From a checkpoint of a small transformer trained on Wikipedia.
Size: 6 heads of 32, 6.48M parameters.
Training: a variant of Adam for these matrices, 138M tokens, 6048 steps.
Each number is 500 + 40 x the weight over its row's rms, rounded and kept within 0 to 999. Layers, rows and columns count from 0. Numbers have three digits each. The size before them is the row's rms in percent of the matrix's.

# q: layer 4 attention query, 192x192, rms 0.0737, rows 0-63, columns 128-191
# k: layer 4 attention key, 192x192, rms 0.0664, rows 0-63, columns 128-191
# v: layer 4 attention value, 192x192, rms 0.0609, rows 0-35, columns 128-191
# o: layer 4 attention output (transposed), 192x192, rms 0.0814, rows 0-35, columns 128-191
q0 194:511385516470489498548461491531494469518497480521502450575483488515501508536468517438569516504509520454473501511528481492488548511497466439420523560444389502519543496448474466488539480466514509
k0 091:559460543562470457540433533535507521443456498508447480485443525473494486547464602498461536581480529486487441467541531481549532525599492539557530520472459410474514468481505562535553567452440519
q1 047:495524474456504497522527501483473456424477506496541559532470465518466554503502528505602472461610499533539576570492545505425461530566476483514531481545536537452608497467512478500449496555490459
k1 104:512553501509432461459553499456510533474473493483494549454418484526505520472657453542510506571485466514447490536519548490417500480473567508444484491452511496515531494475535497490487482497650570
q2 069:543428457492460539495467535555528453454472459524502480561441506529494542503403500476546557474567518427472503560525530465524538494544469497485439512453460515529468507439474503534529509449512494
k2 079:502483594467466527531448495459484490563499531501480487454524527545603514472505484450439569419484545482506516487511465507542462469525566454511491535588431479515458592559471480503496545501497533
q3 066:489519497547492533486524500512541526464539495488491540513517524418503542432554525539410474506460492531562504487493502567538538495537498456504511538521506547449533495508506418520465544542507485
k3 083:529425453472487420508517535475429533475438541458533575500511511529474507508572491556514439579453529475443494526508525449498513500522505602506484547509482484514436535528528568530417575490482485
q4 079:523384464471449437523477470544511474456448503481464420577486497589508498481569453427561521517535581475457535536468516491518548522498448531465482471474476506544525537458474513520526490498492528
k4 069:503487541500444492516501567562547538554491519515478427487536479556485485538425530455521570518473492447501469506458459503410464536560499443496506480435472449463542456511518466497562545452562588
q5 080:550431541497447484513505569482513534512494485507543445547531447558447506564526520445540531468501509451513484541447489508587539540495578466510497557454477522537483511530546551529503477436463487
k5 066:545487475547549473560462657563529508554482481495465524442457482554506477537461525514476529431485476467539551535466454514545424540467455480520502471496508475482506461505539515496505504474558537
q6 086:497442543519454462527578540540533530487501420550503472590461477512460523484452454489516501560508528465452481496487558477516516523531401509505485576513500545520576541440491505516533545454583521
k6 065:450531501549489510469519518500441537535450493479450486526489591584496501501514493495474491411572571478471443536457502537502524506430415426487488511555462495523493539568513546508562542483542525
q7 081:492494480528444524526479478545455541494487453525493494547497513559421531480429557480520586470545459440516584517468472539545427537583450461496491507466453579539542536528479494417510463503538507
k7 097:431448572485529464485471501528489508508530488503467591492527540462578553464452501485451512455556551463567478544506465415525562499576453548470475529514612507546514458508491497461445494532465558
q8 092:497479479520446538496460568494490557527547455441487420495492518480440507523466513512546500514421496510511523494492485489421468487530466498446500537493438464528566494474435481511440555502463508
k8 110:519496473496515471556488497527526479500461536482526447479485500527438516483563457502520529569529549514563557498531453465461424497483467471498511523495560506460478503478538496534430432463460451
q9 097:562509550482466462505481515524541495503529464570473550479473520476529547504508527566509561493468481456448500547504513617495575579603467480527434497501528515443516487469529447620533538473545436
k9 114:476430495442499451388434500522475498487526474432525491520488532491465529496555518458480459475472570450475522522545514466534473529509464545490501507616525503503518542508533509432499503537526459
q10 089:499519494530572467547484489536499526576531434472512535483459531462439559495541592523520510519521574491459428581510507449493545497558434496551559495408514469468541432518466492478477494532411487
k10 111:486450449499565550507498502468523451557524545493489448527464544501472547510546526428591479424528474438504467530460483467569452468529435599572591514653496515468487498483526420479511504535476441
q11 090:474490557476471526530490447511528511516451530525494532500500509422468557453518516552565452456444520439518514451514526495498515501469530476471516485525501458517514496483429455397406486482509563
k11 117:504521487410454556567484531480534437457514482490532427508484452486544480473536499468534541504484545537448478467474515527511544526465557543460554497474444514430547540495531503479498444544572462
q12 095:580500525467492475433468548472481471447499518478460533487463481487450473546498470514536476548417493457419417524484456443432518531488467501497506493462512442535454448423479528535490377495443566
k12 103:504506374479531466497557519486551477443486472538508505477518452474377455492486524556519518527409541479466500518538544428454511505509538521492571468493544515502490494492449495495493483490535583
q13 091:609521524468474485556510544452479429472472452497525453465493547561496477431512497476527530450542572550477478478488464540527550476524472532499538476530480554449526525511535522496530493442522559
k13 117:524481525523514436505509504490480506531571503489498568506488616528501486560507569514542547501487610429518475497437535530533488536513461477537435410487430431595502461569525496483494576494507536
q14 089:490496530519534501470394463556545475452528501470483502500430596490498507478466552427500446450555524456456488529521507573529519629490468433521445518568566461555537530479456456518545510438496562
k14 114:512527449496487552465525460533525535403502392534522480420477501520504491437498530362476568587590409527468537497497526500455457422502506486518506526450520482509540499469489497461438477491480476
q15 094:501489479608520478498498454528453469524529455499502537486531510532579506541493509495443506571550519543596525453518501456476412502460436519543456473494514484492561452457530524442453547549542484
k15 116:483480540521477572499523433507452460483522439463566516555543498535525500481562512565466488452496468520579471465493456464513517457474455460467580496507467508445526503426592508520494532540474436
q16 174:490620478496552490446543491462518526483478528488486555424508505461506493488527487577450468519471506546511501463508525476472481496487573544538490454556588486442425508542487526483462530542498474
k16 093:462464458534489527549521462564424457472560456555601464572592469552441465475498456510536505538576452515547492505432458556513479506504466519518502435504506460480529491510455447456568435571434487
q17 171:472610468524509481459528502475504530478523511484510537421509499491499516494514494571445478505482482553530509458462499513499451482507561554569486441563592504467452505548515516489467528539490482
k17 093:492502475494524553488456452478513498474460535508425482446475500518540466479540452535542491467521434522547447515452572524511523419508449487473590491483527597469442499493406501503509484568556462
q18 072:468505571442562472543526411484478446479544577520525494474527493496445495571527442468464430494514546537545546507485536476494523505470549580474492497542504568528493586503429544460472461526498466
k18 087:492537463538492570479480514457551479404482459494515493460464554489485518493457483551491558416528451497544480512498505467550468459554538505565505523596468553533496502531474492469587568509473466
q19 062:540567475514558505477506467461450438552553501462553519480536521489522448495494561527498524518430510524552448480485436499535437496502548493507465581452517474462507432506497423466467396428447447
k19 086:517450588468507493515490492500505521515536524501494489501537531442553468525438456473495492545516487476437550553533496430457493501524562485481492499529515515543404497576545509502446548578411444
q20 060:449580605502467485527515506495526469434504472479499505492545543495477464541534520435447470538419513465474464520482447578512452521520488449526487440518464554514485585483474483561509523497528508
k20 085:482429492461536499512487507522506455496579571499478529533473532471507496477429461379491437567419532502562516490517555476489544540522480501500432520493479443527522496483473535496556497540470439
q21 077:554613498541527510472530482497487538480487487482543517454534523543535477443567501583544441505482468516520492451484483602496507533498501515559453469525520474489498476520504522526497489463514466
k21 076:502498522507577481552510503483528428556495545499478515453520479522534504465514571444486402425513578536556461512489518477532505523450530571481479428503556504566461508463458518530447523559383484
q22 065:533434565516516488498534472499504495460461479489438442548452509506505522424533462520523528500505458450472502533527501495602480520475489523500457526555486523536428526463590511501454546545524567
k22 065:481541506527483490450512469503498406480494577463501537523516549501549601495533457496474514502432520494484471505464528576520460501459563513523465509569554517511447546440498463533502559488459518
q23 085:562467468542487489554540563495557485495504494498418502514511481508487487574503526485512476505486516564468440489482517500448571521458520504485552556548507563432513455451494461544468510466552473
k23 075:480500479466507475502483590544536512551434380481510531503464511436414448493494486511526484509412502445504475485491505529472459476441429497498535457493468487548567471590483552542466555449500485
q24 087:498440523505496497537441455526466509542495514409448486546527525427526458502532485476524518522440535509494531546514483513489511524535531507490532560452460452490566434506490540500478503473492588
k24 113:475421500482496561544541510524479551484526451526558518478538497429473494533466442416526569509520464526548479422464507454477514497487437508510518474542479409489541398460508435481494486435464494
q25 091:472548534469508509476495501440459543505546537500486638448457503496442460524521496505491573557480564543462471452452468524474466528525500555529466446517572431444474485540503567527502537505509447
k25 105:462452514445570550503470498435483468468527427544521541420578430546416512512507463632513414511349625483532449469479457483517478473487463491479470508506518541516513486546500502423507458580502484
q26 088:531436483433505485545469500564469545419490560534521559517529520493545410535589489468518534529521531498499537470560481453488541535499529533481433457489469466544527465514489526485483475425477536
k26 111:511454422473518526485449517530486516510519513525541500515557561497453455492566471571509508502579594508543540470533498484477508527489489437431504498496516464510456564559526480507505436463536456
q27 089:485448535489436447484508484516548552435466507434501512442578482456533483464488549485423481544475509522447469485497505485456515482474522517619463428617490462511549491515502495480547483470512542
k27 117:477457521477471523485570576489441509508504506525545424459499426539493538493529445478436480457506583513482459427464494511538549492502424493515504479559522510472505488501509497491540482503502479
q28 083:457480518416576398449467502468486475441519488557453480514498501516476469536520499602529509481514465452568520472519481441547597505514501569501584498463428504507570500489474492313477508507506418
k28 127:487453511574497502450506526501552554489481577565451556535449475535481507498501535495494566543391458503556470537513468516479527546556449590541532506437511481450558472494504483521487525492497504
q29 092:501439498371535550498511528510463434478546455509499527446510462449503482553517469593517512423453512505576520474511448567477503489456574492463484473532612510470500490485544472530500500493536529
k29 122:511455481469498585517518489483420488523505517499501473535481522480490487466519575433525512535479572431573517490575577564438397517510580464517558550500513489455548524507553488459512595549578561
q30 100:531572512478505472550425493497530506480518544512554528484492488452528603529485491524506454541441496484550461494555466542460473520475545566494527452482486500568466458443408450566462558458501495
k30 110:527517563474443538562468472509607481506485427442590503562525495521461510538506512449513526483492472522568483487497513549471498501519524448551492487429427531455507509457460450529515517442561506
q31 097:555449524539532537430508462470434456512488450488472514518431498489467467460468435515513458596501526463506501477459551486505556494487472480498458537595499514527448498480573541498574490531539529
k31 117:440500515566513426480453474540424507556469495486454517484539514520422495507403512503522544494553478505476482506440416489553485526481471501507432494457515475461530523490504508480570492481586546
v0 103:482521543559526483457621440481495478506451553438569505474483449586491500469408519501550503538438466470464524451478598542433512478506526493482525509455443541519413465485531553545479505488467446
o0 105:481509514537510487426570479522536510499459537470525495490468414601496538492447522539495463464487515457415504454496582554455503490533548507456528509492518530516398485492492558516509488492493446
v1 100:463529475483520507581481545504472523511538530497453495460494515484552441547553466483483514517470522445480502486469534483551534538478526470464635547472561500596453440534427504495527544537487464
o1 101:474553434497491538530519489490469541508505511455488494464520542454540426551541500457526519557479486460496533459449514466545528535479532477476615590480574452574462438551457549452504496557482466
v2 108:453510540519518516459509524554554511576484557526565407521447457559480537457571446483503493547498521484458471516436508499507517488531533452473453502532551472552587525440473461502486481504528498
o2 108:428525576519525497458561567562574517599482513498537457530487445488443492455517495513515416566463548489498479512443535497518473470558557458470484522469561478492577533485474481493489494491498525
v3 107:554472540500537493552494536393481489545578455505484424471494482510525508539524484495440531433511506514511437493506519535425538489459445460482426522525497405453469454521582488471495448486566451
o3 106:576500526510568442537502509415511526533560489496464479450501449480502499522483476543499518596515523512544456516503543504425495510456427483515430486485499414473498493537570476508518487487532389
v4 109:503539416475452475504497514547491444545574453528564486496467499535443418536503516513481483500480536490562585588530527443482479614537499503513536468483442513486559484516539558539482490548500423
o4 106:509559454478447405515507521536491436540578450489525492534448490576476467501501503517499497486472556492575520624585519444492494539517523485502548450499483569526550490510544537512503534517480403
v5 100:542500546525366581469528525583504553459475496499502506518477500447503533456500522511531503469393518567478560606459563523512487520449482485451472551526477483554455409460509486486502481538481559
o5 101:517495515513421560422537526613529517424444525530476501508421513462505512468491496522545422475439549526494534538469531539519508499461511510465451551461549488576436422480532473513527500518496523
v6 103:466478477498461528454538491484405498467451433418438530493419507430541484485459543490486529543509488570518455546436542473518490427505553469511478462474439588537517546517498536487440473490539504
o6 107:461526485471497551478491527478434495479452470446428503495421519449593520469456518490430501453510507593486500566482565503499562459507541491483518488513469644531486572531513520496453527511567523
v7 112:438534456469437552406474460446566521524515490552473492540549521502494428541500567485436485516504555499564537525458485533492479532465575490544505457488465506464541500516384427480419568493468469
o7 111:471542453525442578447452465473521534508504489555474474587525523524535462538488529503439532430534511490534517566501543513458510576439559501545475479485495509471536499515412462488444546461501453
v8 112:456530380539445520505541529425467421409462458530454545471492521469536441562512605520464479479509454485531490514488490558512549552510508502435511445500503408518420557535547434569478439476509454
o8 112:464564411504423552479526525426460383474483467541425565437465535493544429537544561511407431562475535460551512503476501541478496499459502476446520445442500401453394511518531473527491440506501480
v9 107:505505500443558457465530458493442477398512502511487482515479509483416495460509525539484490481563521481498417409530476486435481521490528557488455595506518454440475462527466522539512443548523467
o9 104:558517478425537496464512481478450500435558493466499483507459500505468487476478516547447565508512519449462474414555448489480458515543525565480472544475530516426477501529461560551515439506504481
v10 111:504524478462549436489531466512475526561501462464471481467496556397518460451548565539496517456509475472463498420448386514501498445452453496555540490562521503501539474452464500484507511503528524
o10 111:505540482464573454463520401491501513539490513483475471403534538375538499486517578524490490530522385464548499481450435519527501440391492480584549526480517504518537457451465455509510527509480532
v11 111:491452469532458481515453611469449461539595464507538531480551526462456563459505561460580526490514503542480443506545514534521486505517537492441505511511511567536515481543435477509531538468461535
o11 108:522454426506478501527495538470442456488620479479597502463509592480488542464487540481589459499519487484499453461534497540538544472540526506445520467503551531524520494555490470496559460477456558
v12 103:468499584529490491506497531507569451510508464546514513470562498386468515504500485479477513501485442547490525559474469544445536471505481508462525465527497454528593534508579488526566507528578533
o12 100:480483561521513471447524493474522488509476511526558521458544553426473490513514494502432493546473513560501539478496530546476505468503475456469518478477461470535626511485556467538573485559556526
v13 110:581493468512485470488521517493495504370502528477435549516474569511477534509531432455498482446463499548477494495563451502456476516477487468542472418592495542517490478475603500492516470533495540
o13 108:554518528512456474461501514500498491370497538543482581523486549479482516508545444453452455555499501528483489493593415470461476483491477507572498442558551525512498495471578501441477487521503521
v14 107:546499479457475542500442453446480510546579470490446450490592516537529560392466519539485509469453474472478445512556514570506523437504521465499626461501460487572476547463496517501454527554487528
o14 107:578434488447452580507468484467454467546575520506491463517577559529511539432514545525498493572507510458533424473496476523509511484451464490559571455469457486588459536518543512480451444576514489
v15 102:579535551464373499544476448450506579509427560545545492495473495500452478500481531482523499464504558487535475588469493516499562510473519445482575484437507508493562574481463446463523491483472494
o15 103:563423511464412503480436476518523552504430539557492548539465484503455505490499512471553480518477467472564468581478472532499484521403514461458567512431531499517545565449468448495509511510446482
v16 110:423481477492496476517500489447505534551447495524491503471468536458505526480555506510496471510485519460524422496479525518507521612471521488518501522473509444452476496456506484533530469470450542
o16 102:442551453482469523502498474447516541503453518497502538487507501413550493466539497527479474503469443496539439490480554573493504555500522517509495513493505452467508478487474519546558507464468487
v17 112:505492553523435525519475467523551556439522554544461478493467465574476502495490498521537504470433499506442549485454453463493524454436556489548489487566508562431473528479528461456480514502499501
o17 107:475507548518420517531499465517516592472517555541475506501458510543515453501481489505554465496452502494467517508416518472502497476465539465554459467494500535458442490523547469477449508524502530
v18 112:532519538538545482528598489494538471557375518527451444597563495468540547457581573464479532508537453511491465469452488476492497505546561535508471412508450527475516505524462493508537538461425552
o18 112:532452513536551421549616463508525478577407513573460504584598479450511528464576553511490478415495445506461467498440479492495493505506558569456446358501534523480475492510438513502499500450477528
v19 108:489516541512477467477485498568503534500452392513507554475511491579536515513502433530533488492511500539523471496499510527491520543507491482515493476479507478502526529534496468481501420516446470
o19 104:472505513526458469476474483569465519494459430473474514478535491617512484512546433557517499440503454523531489519524510534500575536491499497478461449474511518497512529467520427444487444500467535
v20 115:542505513564450496550497518440457512450523481503521446482566516473488478492530534449455502506530471463530475505475497478513484498506492570493474511547472519474519545492560602571504534509519495
o20 120:530481491561407480549476520414456511470511505527543444516578504519518515492516529477427532476538473492480466539490496450510498515486494535479460523535460515492547542415520547560505528533531449
v21 104:461469473552536526502458423548525543537529527370473512428542458418559580488518514502472490514524483535459527490414503530450551451492488530467497517530445472551428582471501540486513573487550449
o21 101:473483449533484527465481491527566500539512515443481482385546462447497553509505527489510558487520465592450467509469488478471503498480457512522498503508498464501409577439559493480521491565496502
v22 103:422492417478505524523498523432535477520505483489435466516560497507526443496490535464578485475485500462460521505537421541529531526445496456442507554498496426462489521495479479551498491466536447
o22 107:473511405517454533571476467447482487486470468488427480482524483499556466465500519498649506485480429476460494515535492585516535517431523436476490515521484394513524494466469477540529534504508423
v23 107:535517515529449479506483502584507457473562516492501479470581539469468532496528491549486490499484485461501493513568521519556461370469479496530501526474530508458531580601500526527480485493483440
o23 107:517461497565472486502527495586461497505543508527514466411570586478408554503474505516505487526523518449518524486509503482566450384461468491566529553431524464483554584591504515499452476548499429
v24 109:499484461445466459535631509496513560481607496488468440470517495520529485454515534551530498454584455561484529447512469506484527486563513509532472521443508486497450485506568441454516492500462508
o24 106:496425459459499432499565534512515601431605487511505492468464473539518482454517515575521505529536457526443515447533493535520562492536502543571474515503474462570488482486491501432501501525468527
v25 104:529510475517450485477505488502520473470492482533542460510489437407527504492525573534426477531528549448500455477467505437549512450543483485483437490500487557421436524483445368490528525486508537
o25 104:519426462483503492521498564515528478432494489535534442509465462410554492515524571535454528523497510444476421502511515504512501444583524507535450512491534508437438531493460436481548497500496522
v26 109:459517565535495503484531481461434493541580488440528537568475454494512524503530467482463498461464498454533462476523509548449441529533480468473508469494477507532490528482521487421476459435490492
o26 112:487506513560453531478506493476442505516557476510553535528430437484479486507537487515497589457451483503571479490527456480447452515506503488450488477480504492529496469497480495476466472412475510
v27 101:496448494487540555527495504505488498508548540482452531463505489498503548426508559517501512486512485501511481512604526463547563557507467483529542525482527527443527509565543505417548575452508474
o27 101:475471507540475538558510497519538466493569537492462479441484488449473552404498566507515644488496517499510496517538523487560509529508449429500515487493542510463525492537534502468526542482473530
v28 105:555497553538509501531470563562503506499470528455523452500516530581501495510574553537472514497475491541586438492512489449423556531489494582490548583517538530513543584519539500484547502503542568
o28 105:540512585592506546579472496592531517519492504469471507477524522525457458541542541540497564548506436518591439497538502510427521528518481525499441576495540537526527566551574485504545533508508575
v29 103:533521501487457516497494513474494466561487528524434429530491474509477498386454471469463522481488552463583544479479449527554475430519519569568463521506472525550479483533453480529470433508488489
o29 100:514545488504467528522464494509505434546495497545468478517493495484482507413456486475484541463516499509557481499497471505538569426521524631547462478493529533532522426467475451516477507502531518
v30 105:556509383563536517509540505479538477488552425497443472509525544496466510580504477479526513509482555489518562530445506444503481475496461506476502510449497524506490482477538425511470506491464564
o30 106:566532364570516503505492503489522473455531464494434497511470552500489476570450509454534470524525538496538547556485520446521488480553457462458481566567509504500516516460512458486497490486448519
v31 114:605530469406495526412557455520490538536474456430457603499478462511460469474535502512377490475492496481464458505444503549478510559529523524499504506507493474543528493519489437601481540564560517
o31 107:616555490436506550389535461555483496584444495456481585495510437544461528478593526479397504461486539496451465554433441544467529547545522542494503514510458490503538479512530444545478524594516505
q32 185:516390502510472521548446490545469470484486485499512432578517475512473507532439490460541550507508503428511492538492478495478529534528469449449490511471415498551557490452498467513555472467526495
k32 097:513471478525493459550518440454493545479512557445569493515489542530553478518543456474483479527442500574497499454507580511458510483446613460537541511591528472503470575504502528528462585482534485
q33 106:500401537542502575548426483537551407505511506540501455565539526502562505602486516497528492474491457474559453485577517508481556485484441483497500501491470530553502449427510491484513501461493522
k33 100:481443526473512494481478503477447502513520584534479457513536530497512421513446481505487523478493481449518461508459449518519515524519445532548515490499461487475441525541533553476555510487489438
q34 085:551514474547467517498526479514568527503443505434516561498444501562533459435530441498479504503534490484497535446451570440484467490474489471469541533481520561494539535456522559579471521431497463
k34 082:483537483565496489541559541490499491468472483488477497490461497571531436433566435551529560497554517520469485549483458464447450496408520473465437467483482581549527553456494554532539513505497523
q35 084:462595552478492479513474547466520531512474529495484534439568558523485440573532528483466451498507580542484496464475521498519512504542518558557459447547466476471451476550489515450496455466522475
k35 068:489399472472561524464444425489512441532485501524534487501569441414505496559485456470565410504500465505519438565541488456579508488549514534472501475531490507486455549510457505538387474585474483
q36 101:486454537496475499521493499502450440490477543460500424541513480485476512564505500475548508564499532430447474578557530494499553520523453536430456565526410553550544513401448503435492450479519508
k36 079:485454516477540490511462514506467561515534476511487438520507564520484474502411515453437522488491531505514507512497432537474499520516453497494495489500444444579513438573464400441555585410497514
q37 086:518421518515431458533505558514557490451507520509500433561514471487530499531449434441492546536494540458489516530476502496454514530491453524465499481497449553477557542460484547512443522485524498
k37 082:481445481519473458519475557488501537541506523439516527538442544498471500466456484533509512522442584468546537488499548485524536503475457482484472499552508473576458448538466454415569559484547502
q38 078:457526499513504523575479555569454461534492552484499463550499530478518442556496518522551561494553505472524500481604466538526521473531506495442510486460470389494540472504549469426520452456514490
k38 082:517463472469573490588443542499528489430534431530493504509520523510548517515393536407520529556617444587487506466480428515444481497549510484520507532479466480462559509450519462472489465470468479
q39 082:519572481408444491517503495475538481456537466424508561402488497445471486490484491524529534549439480500535452496505430510435434492510518512450513431487536494504448527481492437615498519539486522
k39 086:488538456403517466513511492466488506465515484456477459511527469462477460514479495504542510562417566488511521541508565508405495464585536531498517549522536492547564535585497496467569479491520536
q40 087:515457511532509486484540440450471481510425466491489501477555445560532491500481461501465501517523478559566526402455540418463411419428518544534493505480467505505516540473526563495555473552520526
k40 112:486512583590446559516554488446457506526437509567492553500507479535481477507529526629450513459471455503525498500444534555523464476486488437499473509471505487502542496433533518531562582504466544
q41 084:471482472505475514424476555465470508532524460501449529534471457532521522447499520486495564483451464455467549472450532636541488519560477450501499484552537531483469524564602550543542533581553512
k41 108:468436527487487419443505509520417516487480430485471542463493500480502498467469540540455538556418509442490487524517463547532463497517516540487454508482545492507493493549521579467481520526458516
q42 091:456523456503546463463476503487563505480559452576541557483526516526542506524533485528512443530470498500550518386510492547440473496464540538518476430498503432510532491481501507452454575434550477
k42 111:529544478500456589490541450445565485479490472505564519542484441547561496462539463536513498482469451521618464473512504526498498509577576464473520536473442520432571473406582541528497539513514483
q43 079:499465509451471416505506570513479526441578477529479477475515515537515467520557552568493619416522461463530512473548487482522542512576484523499511487482471507436528512513543542446499509481530450
k43 125:507392463483510501458505518521449507495531561481489497528497535493494526513622526505540483550507569461566490518560510498442507527446471518438557519483543473492485529496521462523485522520494519
q44 077:503525461477518596543507486521549471432489428504555511451486509555535488474492492462521431474538545550507498441509454504526497484384514424470437474487571559515432561441495476486527459496533542
k44 116:511582491476487463498511445448482465489492550496491476498459561542565529451616489541494507450568548496490528513538528513536464495515566466457477495507538569569487567509510474531451506512539453
q45 080:577484542544452481478474510499513501487417425523466531493507540473561422492451439510487505467518522525477609457427508537463562516486522495533486505463425564438484514519574546488554465415506555
k45 094:437527482518450455424478473508517535492510466480525556485500484423493474548457461515500557501527521483480458435496516384482532572491475506491520476567560443540571438505540526507480517542577519
q46 082:525457503509508507512477454520513552463521520462482552444440470445479474547525500461478477510446547516495413530477450557436537504464546471520423509574549394523488439536476508549495571473473587
k46 112:524488405434486564554527512449479505464517455550593398449508451480416520512519444419523467490566526521501515399462548532504454451465516465507526502527482483498518502529494501490500487512520514
q47 088:450518436504533494479581549512466486448524475487497472515520478477494490577521491502457541516532480542562554495494489484460503478528472532465444523533528475501586529539528543502531556523471432
k47 108:506460484557536463473451484465418482517476612521469498515560485521472489512482453543493440525502504527518501484581467468465460522482537418498499536531605485535507488496519478519456479502472457
q48 215:488611488493503505439554507456522540506526516489492577426509506500531497478539515548456455508503511571490513474493510523499474473467559538565489483515576504461436524550530529525450524533476497
k48 104:528557449537460470515455505469469534488489510559535569524442505486518458473496483570509455492519558501458521451564528505505520445496535489483510560532511494526512562451479460504489516485588471
q49 164:500400514513466511533483442534473475488502471511493413572495489487475531505431492486571543526500457416515483531493503467487507510539450455413513540518463497527537478463479451531533504484540507
k49 111:498497474549503500456455523486522526446401526533485508511462436462456469543458550523498493495494439471507498491456514534582485477526458498579496566382476538468561446496520514474494543505574486
q50 166:463617478511507475463530505487524560456558509497480519416483482528454501466506514546440490514486484539489494512438457498503433502486535541558461500540566480462461521528521504511507541502451518
k50 102:467511496551454501495496469424466457510458503486508544531494520462532495445592441620577500523471515499471486515534520469466497456543580503458539495493527589530457501509513588493423489478539547
q51 120:479412536522491544521456497492467429509499481494524446569524512469493527573460458484543509551487478456476489528567484495476530556538468483456510551524453501535570511391445431487532477470490549
k51 087:531432548453515539490517518502528493492534512496506477555539513520502485491393454375509503483512488493589497514497469525524552497523445480539497506512512446555464439557497490463528569474496450
q52 071:492542508479510508489500532521503481446600515572515408519581523556564518553514504500503440512478494490486504520595523491473498500461492439479506549503496475476400531476520399526525491496451531
k52 089:511562476503502497465483534520468532452467531464424532508480538452514464489509592607474526468421467513537437569583474481512485468568496576461483490555594521470509477481544461485518487452474495
q53 072:480479571499471473557506467531433522509519545543466485532469521513447503472545499502457450508499561479493502551577503524517485480529479489496424486519427424519532455491465494480497556484480542
k53 077:515534506518496542570531509532520492532623486513482435537531501484585485508428511492446588541523493512487480520536517529432460516532513473512427469441550420463409495563476438510506558444493516
q54 076:501517556435558436568562448539523441451548517488482499490546587485510529568535544455549509496514546512478469488538461440568510471533535529413493433484449548460425490528510430498507396483496536
k54 086:517559453441523546453482555493508492463517464534477536530501520500518518495573461573488478516477475526511472499546502511499585451512489574462485526480467472509511520490491515423483454451444439
q55 084:562466494506562473563567559506476491558533482455483467486539501500500497544500497455511558595511532564540466520518474498466499531539492584524464432432420523422508480526558510429483532508434433
k55 092:473377491539522475459505498514496504552526526483497531505493558500475532569450495464537478494489547468552510524430472444562481513449477487528475508575502487489487464540465497500559518534505508
q56 091:512469506498401456540522414520491543448485511487513526504542510478585523500487499496569524604460486520510578506549535490439494529475510539507471435598497497531457513574563524584481469511504564
k56 111:501504530465440516531552559527452519474503456436529496507556504497492479495495505567491484479543599507502496419512494485432611504465464389469455449456526499457526535526497510485513519493573502
q57 088:465467475478505482448555585513475584446450551529513507558515488537491509510476471495456507487466448446439500472509491501494524502432526572552500516566453522525480529542429513479481505473492488
k57 098:519474498551480401489476575514504556514421553492509492561452476512484532524464430523427510478492559456491500534498462485527457535555473489522441539432579509561465539545435574558556477481504556
q58 083:529563520466479465546572468449528501532478481539456481498483552533530490413580527522507542459504513559494539493483534452525496502556530500439530511479487543442515512584536501491461498455537540
k58 112:459486571510466475519487485517483437548524558499460508532450550542505469560535533499564489530511586488435468539454505529544575579463528494470415475491427471501491457563545480486511482531554479
q59 081:436540492484507494547463494515562597506492540498471480467484535517475517459551533480410462515542579515448523518508519479494528542483449489589522448517472502538575464526417521483564530478467525
k59 117:477524489441477587481524538484573525469489474565508508412470432509451570450601425562470508503493500527478461480479527468511444404541408517526519450531497522510465525509518535535484530489463440
q60 083:537576474556418505583530498556539553574516494456513412524572518481564583497501521411517552464496504573502490500435515506485442468501488462503520499446466560481490472430480495591471535542515492
k60 122:539513532418465535540513471473569479522504512415560490525470592459562523510569441478512477527551493510464571460458534538466475479483493453454482481591447515554457505483523492534406529471477435
q61 085:453452520443440507519474501533518483527506509418554436536495494499547492419483512462476553429487487542551569523485456603496450484506500486497494434560497474448478541536504504487551518423481587
k61 110:498491551466466512480532521515507493515549502485524557477476548498599507470523487368501519493640543477566473469462508523500536444523498501485434504509534498488485493462549460464480528474442536
q62 080:552554512516532500518481494494581462472474466552485441500452529530561534442498520457471449446544540514483475526522537563560501520487534497548485534529577574484552596489523484676546532396496434
k62 109:559578489527501461477514478510481563422489475470522478488434489516505502514569563447513541535572453512456505557561600547531515497577507470586386486464484495513484535490487568500490565465487506
q63 088:486495452554510461444543484435536458451444509426443512520542434422568567474491505524497382476472461486502519490442534441479527447489554482526499532573467522505525539503495551449456524564504521
k63 108:557518468498448513480517584459463446524421545486479421528480443471489534497457471463485533449474342485493465501468452546560591489523499572535599500530472498477482455508533555518540476535490444
v32 101:553465523507536483547404525405440479459503498468470481486476554503503411519550486513518528501483453544414574477485547464452469546489508535556554582521510539491496451509488504430501467499495536
o32 097:510535524535550487555466493425440494458551542471415493476478509480485436488513534477526506497452457543422508500512527518498491514464515462594583486545540540513516449546501553480476521522439516
v33 104:575477433477511501498488527455516450508485457414503553443463551562463469443440514523524507517558505521501398523506450593505552524489480458493527541451512526470601520468470494534533579549488507
o33 106:586472431446495502525486534459487443529473490492479549446461587590471475485522483523476492453550470517425445495454471567505507539488518422471493512548513520465572529512442514501526489551482539
v34 105:522497600465489505511533466540469557554415564502482515490522487456491530418459585485523498503483508406546477501541555490502488562493480478457520555513454533528562499568457442509468488470474476
o34 101:552478520494488469457518469590459588530417504512490572468501499514506595455461552486556488534484545416544476493510534507533424555495469517436487524552510521502608532539428473504443507488526486
v35 095:465508517532500489494462507517443458562449482474564530530471519498449473470537557506504483534555468450554523456392394546515461476480560455485488497473579523555502505505440536579477526523529461
o35 097:495499471571479498537449516513447489576486437442507529524514514533451513516528516491460443450482462458546463538425460520494515498509595548481491439461490543509525496505452498509460565501533487